config.toml
d_mlp = 1792
activation = "tanh_gelu"
rope_fraction = 0.5
attn_scale = 0.125
optimizer = "muon_variant"
weight_decay = 0.0076
batch_tokens = 131072
train_tokens = 672600000
Each number is 500 + 40 x the weight over its row's rms, rounded and kept within 0 to 999. Layers, rows and columns count from 0. Numbers have three digits each. The size before them is the row's rms in percent of the matrix's.

# up: layer 2 MLP up, 1792x448, rms 0.277, rows 1333-1432, columns 0-63
# down: layer 2 MLP down (transposed), 1792x448, rms 0.0717, rows 1333-1432, columns 0-63
up1333 106:447516533528558479516594488480519496501531491527504519516522452562456453458497493482482545492508412503465479468452537531475486473463508495520432436504530500513498521494466437530528534494538477
down1333 104:557475512520530523472502454574477503467468541480588505455519446543500544497529479512521476542535488555462522500479473594546575512482488457448551466523594449488536530450506508517434494514513410
up1334 097:554471515501458562473448543587527482479505431561504510475459533544445581537511492407496507554448458538522486511498515500527479579539423419445446474527525526472486454518472509485464524468501540
down1334 099:513540543451510428414484504524507537435525449480482479473509459450523516443496504494475551575543494452486507462511544562483477570471491476508498525551512565525588535494507552516524476509471502
up1335 099:551488521499509483555506575561563572533512486571504529485567510504496503510432386481483551494578527441531553467542492521453498511469488576500504481452494484584522519456498430519491480541529584
down1335 094:524540529456458459529493528515579500471477518558488515564567354478485523429477510435505568507551452498447410460569490480541425512502535506454462543522502472511493403510482429543479489538473520
up1336 100:526516503461518490545450485491491516463566465507541472502541545533437524462522508430524527445517501460497487472498479564482529437495509443462533509501523485487550463546520488483439463476467507
down1336 105:471538513489479459495514563463478531472488515542440500500530561470456507454454566458435447480481526583572580497487458531538425530555486492513535549506504558493538465517488533563499497507449512
up1337 098:493508442585528537448468502508557522590505521508504492445539589556472601503497531536530513454496460533470498483511505445502530541443484538514517552444515527461488508508451526442499469405472509
down1337 096:485528470523492532523520524464493451593464531484459498481506443485518517520475558556529600524390551496446469515480517518458436439456508464491545526531465562523464553496510537480467541496480487
up1338 097:495470475471465506486499499455511451457571522526539524547596576447514523469470466393529445470485442484464529550463484483478463514440477510465517514445504536504486558453475580538485532491545435
down1338 098:453499539548521388537503507503477443552467532473578593472539613440470497548488527475434577557520479418495499527545474530420457509543491558511437543498462493472547480537539393444576530608481518
up1339 096:506488459494515604510529495479508479573563447509521475586486446467513491494464489484463456426536404480541543498487513449450517519526505480516543583502504570551533461455454471480501534457481469
down1339 090:492520531433541510507507557466461445478459488525520506536521471535624498532465436471412514436468521490471457513485518569482485571537449465503488564533475499493536502475528465596536496511525526
up1340 101:494507486516447498465505481471432508552449470489528450463550533494492560483508543494511454537470448536451612473532541493485509462518457489505491449517503488539531526531534461491517457487517532
down1340 101:531434496499442482510515525489506503509473445467474541474418419538462480496589485510480498512494473496532515474471539524512514559550474546501477530486490559536523496561537458483549554474555456
up1341 097:510476507476474474585431481472518457495466505509463495442501556511472522532477457548581522493424498377494483460515474501574448487510548449496476492517467410583545528510555461479514509522421543
down1341 104:403465450492478506504491508507439473527504495479494476445469426438494557493455545508477474504450482476496531518476484483554409507525455492492457558500502567525497471534481474440516532461472536
up1342 096:467398537528516533494424537455422484494563503454492555458470494522442522487506497565512496484427517558523584511522513518542483461449495511458489454470478523477512456536443445539444484519483521
down1342 095:498470545441546463530558518522528514454577404474514528521483430488477447468405420476537494516511540489485505498465416536475501474558507533519488451487484572498518509522572520501508512485550482
up1343 099:488468504539583461560522453554467435434522449485522458509536484438445502504537553476445539520501507491501514562551493473456520467474436492458511524475516561545447528445519472548442527576548503
down1343 106:523478505485532460478448549511493469482501479474385516499501703452498534491469458542455525536555525450468468579496494478499493581456531524512465522469495535475452521496500460532493506516570489
up1344 104:490496459494557508452490553514481502536537516450502483451504543477522504448502529562460439491558477547515448484456545431521516492554502491486522495432561515556487521480484469567455579507359471
down1344 103:504455448459563461492444451447467467495514503507535480487481489525566516566503380460531541502470489473500504470480479441493483521454603498521463533503553489516524488502486444507515544548460588
up1345 099:451460531418424515487473534489511492485504515501516509511517540499524477495557503473512518529498485477475528473504547558498513485501516425455517472460455579440526454567466531473450454490480511
down1345 099:518538472544522531510499503469545531521520473529478477504488501533522530495505474511441500486515532473609501467499527524473403559456534530457502481601520459514485484576471443474510445473479496
up1346 097:504539424532493471479550534616446482474513506496471501507490511432448393471554483510470498485465466532554465419456543551528544514472478499442454493507499464494537494494407498470522487510488541
down1346 097:452425579499479508493507485531525501479496510485490498466540531471466514485495504502482587510516515461491492463511444499529459500476493487428418533472508469447543483546432502391526477438528436
up1347 099:513498408468517503443501473459497578490518521504490465536537498554531489476475502522504440522499414467468518533528513497540478497441559532483416462508544516467525438541597486545571471523533568
down1347 101:492534472454511570497523486488553555502455504427439536579498482602489531482516490502506445478525535492461473452530477482492413559538474536539436541522497490483494501466552499516548542523477499
up1348 097:492493520515507450485583427492536503439576556550478454497542581528530463518397546508556474535496532510485561546476472472496458498525466470556553516477477510490501491480584617445502586501480478
down1348 097:447519456456492495446481458506491474440496542536535522517478518521529490477396505519469490537536586436557478427476492519473482490552402512512502529494513433480500452518525495470410562434435496
up1349 098:407537552485541531487493518439526512473585504555494556474540548502403550494519457455517548509539476509442485459577474536456466497522487511534511407487483499482514472534456465544565438486467540
down1349 102:544440547498570479458493456510538540433509459539512577458449430456510465508450531514552507502474505612490508492470479509479472535527487526525476480511535549562499531491458531457451480534503473
up1350 095:485516441511467538492486489503519461521526500477465448451537578528482472515486580548455434553526516427404473544550530468479531476499425493536515440506538479518525444488531491539511455575498441
down1350 095:426454506524522449542433505499454531506551574454488558489481434473483460497521549520488459509511486478409536455484517475492521481527476495510526412580548473550499454464516555475427493559464448
up1351 104:507507528451489477517528551476506539553460460441550453540482567583513458497500569517551508536483470516471575475568449484500562520551561454480483489508495507572540570505519440516564522493539542
down1351 108:443508511441447503519473538537530477533502446507512455491418550410569469488432540463468474489542517445495587529517473500437528408471530417450559475454547524509451551528476478519561484497479523
up1352 106:403496529479432520512447488585447524502488462468516435497547557479507545474522500484511527479453491398557560525561524500515484568552566491425506540420488466540500496437458569472508515525437492
down1352 104:484453491452500508500449467507440480542478443490490499515557357470501576485466483474452475478515522435485537542507458536465501446528474489504451521469512492504519517460589528426525504512541500
up1353 096:555456472543514487466514490522459468492465527534562450485506484563533502527439469428429475538505470462516561438548488497561512437533467452503548475517510578535489531462524439440423519465472524
down1353 095:516524445550514529543506514469572465492463556479479531501493499597447539424460428504452472553548448488477565466458595461566584504495498496521492487461504532535505512508554537437508469502466520
up1354 094:543510487542504546483495489495488467493476444512495460479515553468498507505486489579489559532510534402516450469486578516544492525510488506580535402482525543487458534493527525506464519523475421
down1354 090:518489549560430559513489519551452524514465431469459526500518509492503507478485527515455511505508601493456485455476501494502419489426559536440495473511498489519462452453524520489469519505524404
up1355 107:491492528383432507419515464435534540548462449571513463472514501527522460507467430492479533496560497478491566451531544432487467478529554592488563477419502477493487556562492479536536455441506514
down1355 116:545544505561530511440439495436456523523546579547513538482455504402432451465481484498511486528469484503475514486520496521467383537507522465545518495538496511437482524504527484515483522576488428
up1356 097:469501483500546493498476450483456494494577486459457518468551482480535391502587496549528492516486446538518588489520569552577501463454472509515541513461508444523445533543492535524456507491470461
down1356 091:531470539475495531512582491522458524484459440486478551472442344447493505548542510494479475489490513504497527572522462550484527486521524501518526557484495559467519529465525487527426481451485495
up1357 097:589419554505510524520525514491475455598494468533600503467544510503434566454457491446505478550512442498535519512534566494506549471466586525499499537480579524515510504370524504535474508576522522
down1357 101:560463578440514483535538525492521481552531502491517513513530634469447532470509454504508502527528486586511471577524462451434514522427561480471542535484472506551537436480480574521554551467484539
up1358 099:487493524446555488482552485532493513548538505475537524525549440511486483440445435462455513523540499534473507573466504451531482487537543546536598519433465503515488567465532540461531483496515535
down1358 100:523456561519571504519536464551532528476540520491493547528493449470498438520518469499473475478493511487490477589384544475456498482559448493529581583507502553533597533447568524484511492471489505
up1359 101:525553390526536492530441543479443494541511530462479449567440577567485574526483482528513582567566470522484481537467543569496429438518535390470432472490512455467471576429516517422563419465490509
down1359 101:508496513461514502533467596498539459490519499466492456534420584534456474419417491518418490464513467477501524594506474555532442498497507465499463519446473532558494528459455516523588442495490588
up1360 095:466581537509503533546516528522578521489477496511541474508473531471500538459517474560557506603424511479555522474541516499471494491427542530451502500553522474442451535568490491528480495444570485
down1360 093:455587540447470533475501529428526510415517502514570558488446478388478507512583597620535532474443419450493474516526528529556458544404557533566420496523479524500505482492417500501522541514507499
up1361 100:546474447468484489380450549483558518513485488506572469460502437508476449572518578418466490445510503545426468475490506451472521510588487482492520422461591507553501499602471510557514524572497511
down1361 103:497460508541512549446529542547499518545451516440480547451460394464562544486488506455442481558501531473500536480473544454528484469514480549490477458455476531440568485459479495512490476553457533
up1362 097:451447570514470509527514547438468491483472532512507461516456458557539559435469479553451486471529465507494549512473481528554602493556546525418479482507511469522502431544540465496414520500554531
down1362 102:560487557558521541546450521511504480566466566459587536470427560560517510479552526556480545481527470466467527488536495472513548529488422522501472472502495508433532535439437526484508495543501497
up1363 100:479494508491518481581505549498501579514506468582460479488607483497498410515506513569431521514509518467505566472542548501562454601476504444483467491518488541433506567525482458516507527465503486
down1363 098:469510557448540464428499484440507534552475481558387515539498408472498527502459550551510470458498521463468519538474468500506494519531516522420511471514494453443508440510475433451524507485469524
up1364 103:571468480459425523463465464509488517485479566531497554466512491482511471516446564494488491512529439460496535462535506494493542508516550458484469483498454524476445489484503522499580489519599490
down1364 101:483525460468528507538555473504512483482565519535494541520500596529464453466490513629486476508517507438465474450485479554505533508535495504465524501514466496475475522494458523546542512462500510
up1365 095:490477522498500462468445525454485507430516449442497466444438473574500561473481511516480462542423528515471515513507491529473482504525551547497483542443528491480587457494496432495495492458548590
down1365 096:577521469462457492531491511415486415515504411416517480451495469533506548488438599482506479495515548475441405488511457487505563505508524476506479571404521493521578513532541499486516526443568519
up1366 094:467460529512525504564539532550463473506536515497482511423483466490505503564473429442452502490468470488489530441449599446516486491516445510518563509465505515569539516432468492575503500463500547
down1366 092:531478529573492427490605487515471491466473436434536544485513461545529511436521543385436485469539564443475513452514538464459537508545505421577535517485465454548470536512473572528557528579503521
up1367 097:550483477518534470487553475591512518526526449544525413476589491509474471467488449542547483545549486504475513505535561431450544499532508550502559437490614444517449509496437528529553489563468477
down1367 092:575540512471499487509550471553496430532492501531457500429496452472543513496529530500515498504558459477471491499475441543479521452490538527498452533467474533529490500471451488630455476530494504
up1368 096:543489561444529502477555469485497608534481519484504510498495518486515459514475508544510498526495487458487514491504463503551439547528512497503581504555553460476505596506503567517476563512478520
down1368 095:570485557504472508520450499496441552457465506517431498455489570441519511480423484518463538515461427506566538508488479555522419496460513514494476510506514513493488487483534520503562521506440485
up1369 103:510540477510486430486494465524453492447483449506492523530434583465451510453505456456529490553465477480507526557462491461553557490459465505525493528511471584491488482560492473499540527517580456
down1369 105:426515538529505516543447502519519527518459450485508486507401600441403516457450503524474459485475550496468442536572474459518452533501548473545403516444474483510552571547471501569521487455495487
up1370 098:589515529453504501496486584470563541492518538491483443511494472498465476520572531401568534476580501410497444485500521464479509478473399475472558556446470579527483449488557472396482458504588560
down1370 098:548514510556515490512487568522555485462491519484509515462434600527548481535532561518574584517476533478543492508514517484447557495478446536484489486476532540520465463483555493538462437597545452
up1371 102:490481456507505506446560444534492500551522504566454493459459581463464489468490501488574510471493526525529508520483566570466487517537522487560509494530523422456508568450515474475507536436543468
down1371 110:482614376495472503504422578515470525479497509506507518503510501475555551434526521481507499599489537489519521493500543490494556515498550538468458482488517538424416498561552536523478535477464476
up1372 102:467569506477497515566432430537484534494486479535511473510400498526479471510535546491546539496534509493399471549561443449469523500510547398479477484462456480496530509471546548411549478599533465
down1372 100:528487463501553499530551430562458505535512488477480495485490431532523485490444557538485523531531500460441497484583449468463567516451522456532545607456541477542470456637498544463538533565523490
up1373 102:496467510540450473526536565557430486522465503443572502479491518514469509500559447474524551502541519465510509455485530461514532554498535520489513507556491427500474537507490464494466533432522562
down1373 102:498501524503566526493490505423535505472524461514518494505477533446540499490503481506528436526509434501368539497498564537510522411470556550484592452526525493554502484484539494554412435487494426
up1374 107:478570510531510520474572527531547496481508525566525520521530437457532494482465422425526483493536519497516564514462562448528473538449508502462497573452553475524485529541516506508539550445478474
down1374 103:461576560469566469526461504489434436456518503474507511480528508449564516442464623454492465442487503488485547563463567513490444573540460541528402575534534491516544533497498474488461469431507409
up1375 104:483413524490436521461523540527511497475506509515527533571468429495563524572471470508537518553430470544496511486463474461480472446556502445470553572494495536558527587527535430495529526533584516
down1375 103:515402521440528540464517539452500416475542597446515462494430443449524532569467569541478444438501482510486572479488481491488483510476474536496474563476552528463512523519548522501432555492514496
up1376 106:558486524542499492488453503514504457501481537561492492452505479506581511457583467552547491568543484427509503464483525517445550441504516403506482505481515463456518494562502530442543497474453459
down1376 111:483544568490518574538474462456487468531515551564484502492521505495509464472486487463533523517615539482531454521539525543522551525527488518505498435505512449502448497428474528442452497431507599
up1377 094:468542461567551447517542534502488539450556495494506517466491549538422455521464477473402519509534456476548489485507516550481508483452544495457487496472416547516503500518514510428505524447437509
down1377 093:478542502545503488501528579581548540479480482525457461493522463523457512429467422504438498470481526473501465457444525547542515483502456502489492462482493576499486441499553475495453538446479496
up1378 102:537495454435530492513565524504451580482524537486432440435476515592426468525413523514548493466510423520448476481445524524554487539545539515545501487508516550497556530542565505534514393500507476
down1378 099:505487513475545463524575539493478551508506581476487486476509516571466615409471449504492434450464552490541508433467445504542527531438538517540528526520466513550506480501529501520499483431458491
up1379 095:478547459499512438478466495483435502535529587494514506463553534475510479438504530503478561521412448503509445386524460517485528596526501485426511484453468552424542514515473541558465524517511482
down1379 094:460431536462452507465523494500483474536500551488528522493561546527496487469501483524528602506448530444532446569545451547482472566510530499433506609532475505573551507552530529458498528445459422
up1380 103:427559493478459567588411474558446514529504477542549489500500520515448475482500415518465435469538533532468519477549506428487555619505489574484497458467550481550585574433466513553443496515480502
down1380 109:524494551528470463514515403497455514409496518519538504512460520507514469546490494469411517441414537443399490529439427534473501464480502505474522524554503445443487534505506507458443457520528494
up1381 096:530477490548505480525522462507495430489533503510462493477575519528490519493499477412437484486497458505498459510543455563504481515540456498433530471451447481559534525509489554517492557456545511
down1381 092:499482504542460464511528457496471535438470539499422450545465396402511509495466442522506476439525493526501509484478452516468514512500517494501466474403516468488513498482493464404524536494511492
up1382 096:523438451488546523477444553500437545578540513482449471451456467423533530457504470518516501522511516549480425429440529473441479518517477522490455546525462524411430486492489451549477460568492517
down1382 090:556512504490506564556420500534486438535481459549464493472440394491571530485539492510541509486451523504549535554535432426503436535521447526475412567462513513484437435482518560488495531499486493
up1383 095:462491543565376526503528540492528513543515535557527530543510653559489554522471503445485520463542548451445521490462526522422517437505478438421478484482530519486488464537501457516524457500519565
down1383 092:439500613469505461508535482478460475505499560516507479504502574510481496466476507477435509471463594500494457508470513532483501470545508420409439582446469538471496476466525447534499495503510467
up1384 097:516368492510508521534469517556520432532516489539475492461485549467457533477451481500488505455517479460581495503559517471469515496559491487567514457453482524536524500492498517551452531473587542
down1384 098:491444544459461458481472538604501502490521541558529502514423526444474562541456480467428491489530412483540518468556456542462520511577540473515563455437521484551493498520478524445485498463486464
up1385 098:457572543501492529462505561488490493496480522512519443473497491533496522508529512491570476547534458512513482538452488471526510630529475469515544518499469521482534492519483484529489494532520508
down1385 099:483516570524483509502509514474448468551410505491506418458539591544478531525510497525593519491533451501486487548466447472509491499484542515524467483473475543514513537542592520500490440561550454
up1386 101:514512537542481427471480542488498525493515410506534419518512487489428450624440496529554524473483489525536525529444517534546550491534495485514538425502517517497494508419515498476543425506530413
down1386 097:499495565468555488438467423440520455480544424532536432497461524474559411485458454534491451545475478454501482521583473497477485478502481479453494470498506423508529528455487557539511486474493579
up1387 099:525495457459522485490549526465563533467510485449510510514513520495454514511532495484436532547516488512438481411493512497484552473514518555585498495541502455461531490495589535505422556558484567
down1387 099:527485501463472555451557526484465524567593470434454564476490416535491515528479474526550496433517535536480483486547474553522474561512508449421438505456572470481520529503559557542507517488491513
up1388 099:534487503494559541473497543523509458520474554565455473481559476548507494540474455489471518501509484449542469521536487480454576482536566456503511431573516474478472511497489481492518502520488450
down1388 102:481420512412566508527531530510502456448508491531421456493486664475435506519493516500475470452469418491516449509456435460473451523484495497519421468460487507490486459483424512504486522483542453
up1389 095:488572477513538530460532479484537489495497436518541527481476487525489485489462448478519504515453465438502514409466531529506554526469509416563468556468543494539548537570466454558579417560525492
down1389 095:472485507467512582430517470442433390507512477458505560502509463517532573484525463535414483426544510496470583501494479495543496541483468467521425549512495466480448497523473451506561522490480500
up1390 107:488502497485505455554447573554484480495567465539426523520466506469478509498429447489513485516422488472456559501537548556493432482511524485501483457508515492585471476444542546457515408509550600
down1390 105:519451530486502511533487545548497463485467445521498569588491454474433452479497484461553495516471484481541503472492539454511536505452479446418544458456515416500462522475502548468500427512439535
up1391 103:542499477492482571471527564516529511526471490523465487534531435528466414467553469518607496527541438531474448484543513581494516576544506472492595458452485482540460468483503468504530498514539452
down1391 104:565455441514475565504505525517449491518569468492453424504530574517477514512610447550517395461567525486513546505542524487573432464513488522490523481495518501528416547531435495514519535552413515
up1392 103:483366553559525513500495508464503428455517484513532458461468494514402467479473537504533589435448442567587549526545570546473477567536450519517416472504531494576575525501585460526523557520464516
down1392 108:497529503476561445559464449500491523486435599482490512502470560425492497519627489473463517529463538523474507557479447519484528520530496524534455480521469506535490504506484519473469561497404417
up1393 094:539544432629499535518531461473495591480497513534501485457416451512496548518516500538486437458467439448547478452553463503513518520401532494449478410531432539525534476545534481532495480455511457
down1393 094:582488536526516488485562476507494506475486507536413466494473483499415478527449512529526483432497461508553523475541544527500523518494469575474445496443519591526518473470538496473528466481464489
up1394 095:509406589488551527469553419545549482485488416445402464500462518502521490460537448489457545470513453585534535523492595498566473507519457592414522447507591481504480482510452528541554517438477460
down1394 096:483500530522467474450549490489593436483458485546539511418465510510501497432478541532489468460451501572486554574524509493536554494492448537496524463556530548464439498466452423499476517447505454
up1395 103:508515420490480619498519457534492505542493472492541514559497484439584564502530485508484491489553501478532496521479487409516463434508511524494404453552486528519479467508466452468587536515410497
down1395 106:418385465498500392494540538475557569475489528419528554501400573510475496520504465488555623510489549441500524536499485543468484548607501505491468479550562465485514470459460477546516513510527513
up1396 099:551471507510468464442541496519542560463539532560450552495534468468483494471503416499552509454515504502456536495553509543517593515544534530490480453576626508506473439523422575484495498472500504
down1396 096:510441500494493514481418514545489547514518504498532442445551493501480471447510548487432491501479530527435510510544510511457406499482516526542486541485567615515527478484430532484518530521530477
up1397 099:439512446545537495500486541549530485504539521517464519428519465513476426540610487489489481549474554531481519488484569524518452493518503513446465511521523480496554537453542565455522495458467424
down1397 098:493514425538432560518542531445503509473506506537510517471483430453527510536488474604528557599550519553497558571469500524514429442495522486556407461490511553555465490462487477545562459538469497
up1398 103:462458483517527518506558579514498499504540512390504542501505436503470577530477499439453497536502504481510493523520503531517587468491482495429545484507522514564479515576462445475440553510494503
down1398 102:478468491481470504507486511453437463507557536475518432472548489495460458479452423452494513457526541541521539524516577416464462430408455435468494520467449501492505473505507509545517440528556536
up1399 094:426379502516516524435545528471526534534527457536546481496579528533511569471523495433495570439422571505546439523445477524529463529595507450466534499449513441521569516598471487492469536522544477
down1399 093:478477552543442557547622429528514448517514485495513462498580444464445501455481463423513486497511524424452449553428451503485472518579482463369559477556543478501579494524480515460485438537491493
up1400 108:467539456477495527502509514517478425532502531519467574525533457493509519557539523510460529512502417492523479487528518474524609420502495478561520432437433538547482464532484444490492422556536522
down1400 109:468428462494507478480497496476626445462519526503588497468461358503458544502474536474537454554561494512559490424504505549485496480467541542550498485457503551435522481547445511455472577570432515
up1401 098:506465579519517549581458487379501538506542485468542453504486515542485465413552508513445474472481598556513490494512435544520491518549496459527514541482546550576516501559518405460481479475537522
down1401 097:544455551533477529582469442482588471525533550526479491422515646416543494485500529478463521499525452505493515569478511554517493496442499517474494516555490523521531524474568422506524452455495530
up1402 104:392588509498491459518549541527510472546528496509544443528591542493477570548520545551517497535474456506522485496500517402456529515578575488509527511525469495554471472442498504458520525499503503
down1402 102:531486524447502539545493533530470455511473514528573488549490594512455477435593503452482534487420513526509475503467497449479479507540503539474569492492449472516547498443520560515546535533501464
up1403 104:465482437397528441497466503520490544492596409551486503530534526490455571516484485515513491469549410487506449464461493491493455537501541506485491480488497501471478510565490528488439592469566450
down1403 104:379496469463501539532511492456422482487470437554484551496483367498503526489437446491491490475511458460527473558529528519472454503436468489476480505557563442393513504533486525539485588496511495
up1404 092:507604507482485475411491486511489455556554537574544521508473554469482522499463477520520551544426470486492521493514418488495584414423527539557470449472462506519465505480509581458477502500542505
down1404 093:483502538495533448504522555485540497598474516515515507501469529482531505407516482606503504471467458545491536478507452474549566516501480525559505470483480455525478541477489520520502487519524490
up1405 104:467542493633544453429479520462492478519512559504476525487465460496499587470485479524506457441485561584448393495410532550442555431529512526506478557534445527446536548457530498539435490512530457
down1405 104:406493537597556493392507507441447484572522508529526509412546508473517464511489506559477473468538495508471497502419583515498566461507515498453492528560539566494506474445539461496487495509482505
up1406 100:485505492539472509398530495466491521568533545520496497471495477510476440550460567537528523506481462519474621459518461500510452433510484525447564524461489549451538351468539526494553547485536521
down1406 098:492488527474455512507447546493474529633539534520495508500478496400548532526515508502524575478512496435557521492404405521540463429562504475445509505404439504462464458463524535463552544435511537
up1407 109:430461455529561485517531446537478495496559513538409451497516461489478449466541501547500505519496407494508567460471441435473531525531501442556490507469515487497441496457462490489476459534503419
down1407 107:466412482448515536507547448543521514529541497480494573464583414521526528555450440543553502461537498500519524458524478552480510572504473477464502428486484531469458542536561522468503490532517485
up1408 095:421482491537550535523491501409484511549536511544556525480478498512513538504464492536500500498422456565541479459545487538471530490542431415544440544562527519484532497457482513506466460555493515
down1408 093:512433468461515514417554526480402422553470576488517545431519527474535473526480499407475529466457498495457550513489496508486568510494438487492528556560464437472502493462589536489512529475456511
up1409 098:488541414500531520488500543582553452412440497428465493462485559473467531439504512533492484498463427395492519479489505470500534471513541448590581516532508552444470533447568499502483487465497451
down1409 096:384562405510480510438438483475541471533440510465493460543482555522534486490459510483460513505450530462522490558453519491536546427482527419546518447505451531507469504530547606502495544461488482
up1410 094:452472480538496462497547478572560537547468495540478460474555529555587456474481497551474533422459481518517542542522570461537495585433538525485509459577486434489513513432540457494578523503493438
down1410 090:501507464497517472499452423463533530524461492521467481540557520523541534498500460540454485514506482560475490470497473555554548539488544579436552488548498420452499547492562477483575526537479522
up1411 099:484500473472539421482493555448469493474576491559553447443523459518524488498443517516546520549427526526486538524516534552490439486593418501519520480587505471463490463497527504447465415497497488
down1411 093:476430520427516439522488489494540446554480554570515507473499397495537484490470497396492471506416489511475494560498489538436554552509541495462526450535549544506449530475551488556405455532472452
up1412 102:543553518541444517551464495527515509543473460438509471527544444488453479400501483446473525549470495534558536574473493499523500514496502545495521490496459433412475450457510571495449542438415570
down1412 104:561575502476507481501585467514578584543538485458619495509500515538493527497483503432541538498427414510607510497472511504500554532537510472534473496514420545499519525517453555444521489452511553
up1413 101:486445499565422535571602491535453446551464450499556533493497546516460537582531422472491536553486446400476459605443499530499469485452519566446506503496552492482518505469514541506451427542493509
down1413 097:529489482479451537511585547497473512540510594491506508528479486485500507523540463490484577532455467502532451561477458479542545480424553549493480495583512557587528463519496482479442509478482429
up1414 105:454460543475509464460423450508418566460544553436432492530564465466525533474516593553432532532481472538445533491531530544471481470494555533490513482520504483558453451516457507545578556465524504
down1414 107:580377502455521526483536476485478499508453533529453470514485460490525512478452543478537525466535533580545500446420568498525463444431491455499540485542507498535403505505447573446510561466524488
up1415 104:511500430523464547515513508502504444548539575511424480576519552425554519491552486412476477550528475512431509459485515584517556532515512505483546542476404509464533517539491498483517526535519464
down1415 105:426483429501516540513548454438515538552509533513397536535436611547526548556567478499552464524509472587497509509527513457534524468494522483523513547482494540519475486546437485520545488523422510
up1416 099:512562449513550455455547558532518566467524498515464495454509497486574564470458545476505514486472536490490480497472479540589466424524442530522554480590471421539530553468539552457500513492572517
down1416 105:431446494553496560550478483465545497482515480456535549510544506516506499496494511434489460440562507504386570546523497529509484458540527403450497475515467500420499416410538515503552548492451513
up1417 097:533526500457515473596449550417542460512476541518508531464517464598472463472559454472485507499500483474538469477463545549464508591510511593467515461538479468507502464536590478566453480471509502
down1417 096:529505485465501508552419515486572482497463571474579450464492550609501438561544485484457463490471537507493515469487499516497509595528537470590472478437505469453508511517464511531523529521492494
up1418 099:475552471489451498486502473455486499512536559478493515537494541427507482495559551446493450473429529516462475473483463493531473513531484429515460513523478532536521508515476529512482479449486473
down1418 100:513521540521511439517468495495516546495514527500487536511459586467494489537486507481472473501492465492407442444439468455576491524480535416469463577513518496495454566524543530577507513446471472
up1419 096:494550485478505597514536526501506468486483406517520461568520475557500556429485500573483509468525494466479518521459548529508495495526545481481468494471549468445535472478544502511478519467548498
down1419 098:501548488490466501524494410490528483493431507479523474494476547478495510532432548514556452503539409522475600582505443521486454477489457498543442545488536502497525523536554468461540509480575488
up1420 099:522500513463497457538488594536485591490472526505583523555525508485538528522603437450528564545522523376508504489533475454512476447503513518491483538620468511523520455500504540499483475476437522
down1420 102:496420546488503488506471482466499485546523543447512517545542559478487456587509438488468492516491448500470566468436492552493436476517476524448451460522519467525559554447500539470488471468493526
up1421 106:462534462479462520507533437560461647583490508470520493505512472439512493527530463493523447455522523446449441509534503535512497487505496565496451493475542538519489464494489462541460507550592528
down1421 106:519565487544473486478560470658510497566491535544544571492550439504503523478470551501538403525478544503528510485563516441438408475507530502515467488430560425502518481553446476541489532503470592
up1422 101:445466500536486457567475564513505590480536498553466494505367490473561563513478465502469463469524459426492480455499494488509480515483476469517545453516510480434589456490423540489516451504550482
down1422 099:515523484515503565506499592441528519503528518590546548497528479457407490513460521482448544420531493502484464478537395566477525464425454455538525494465445513463555464491510514532470449493503482
up1423 094:542455508494508631490550526463569454537481452449488545514557485497568458562494546486486520502464487562463503529476586496493490564474450557511539553455488487464461535519497449439495579459518517
down1423 094:524469494501491516503528520378498583432564502476497468519500493497529507607476501475525566580514542492477571543499460575504514467433537512516515539467529486450474401419483480489488473504512509
up1424 097:520488463508472436441513530547499467466400506488516494510467486524527470466477528455491521555477504473557559484400517476516485541542478494493528552431490521469509472492488517454429552464578502
down1424 094:506455524529468480509433498539452473509535521434536486512552500502522451557510543428525585506519475538511506434519428515487488464492434564492485486496501558493455527500515486398489434447479518
up1425 095:479529426596587503535413514523453553541478503456468504492470450489427467531517502490416515487515461495474483476490547494460522547536583508471422447553488387507468517520583490506457520478517498
down1425 091:532497580476496470513398490519494511483511551491487588491539534478526517441492494580404496551517480480484495542554461479516537484463481484476487532538494529459466522520541538477533481525425536
up1426 103:491520486527500488551419504488445526536607459457514481486507425495436531473446463524494442514501442547498451516506464578521534510593473465517497541539517436512532522482575478526477434484466454
down1426 111:459503542535521499498537497560471481506502611460479507499487549537506561501492489519487478471475465570430474474512542529519501468456525512564472470515435565498543515496485486397559422520485428
up1427 099:546471507558541485515537553579538542436519442484561435497454457583533582471535522486497528466505512461489466529515500462548513455487520494469457490508523491446426473555497466547517477470537497
down1427 097:566527505453473472533519457514434500429440473449459458482471524507505536498533536523463490442488438477482474519470484394548510526517501584503536571558559462523380453517467536444585549531518495
up1428 101:548472445501558450505487489409548489550499516520537495509510498525422459541495472372464550500491481533606517438488568499562514556506489475538427493528507502522485458529477500512530546468515514
down1428 105:580493499554526463558485603441477502465498502475488497487563518473532545559561605429494511547510506522499487498545453463466453542445481499521482594484512537527483500516491492536494517453493524
up1429 103:440408470518484511475538462557518590501459480453532481541467482505496490533548584492500468526390506468437454539538588575467598521479458456512527484483473508552487419496515523529429521531432468
down1429 110:582457556532511552504545501467536519467432510468549446544451562517503535390480448508517426511477481496467484532500503492485490496503477533459504561466453476502522468586507492456536420508564417
up1430 104:538509538474519468513534530586472532489494512547462526589500482460525473494557503483451481513528504463549411555538547532444463443566450490486520492541533521470521418465521500511403481541531516
down1430 105:473529491497489431518516496532517558496505454560447569471404508537516454510470522414443529596505492482489520542551516514501505512466418485499506479486527515487505538528514521422559486430505489
up1431 099:498512488510491502483548523527453537532530477542491452536518536523515450510465463439513465574462528562630495469513536554497469567463508426416500539468489387531486507461535579505536495479532519
down1431 096:536508493464507541532602467556543472521497547477514505523453484532524457558458449526495512504586523536502520481492432497514486482496491526428499550476476461473472459464564498533507433398576496
up1432 096:550495479536524450490504603487475544504522505504510491548476502532419480476503484439526469480487486525499539525477571509611484487522502568457489529514498435499512401482447552476444437466470512
down1432 099:534438388496504517472487480453446476462518456473506480472594544480492505544469448486509537455446481489521527432427480470447469500426530527529496421481473553484497422554460472549442409527456458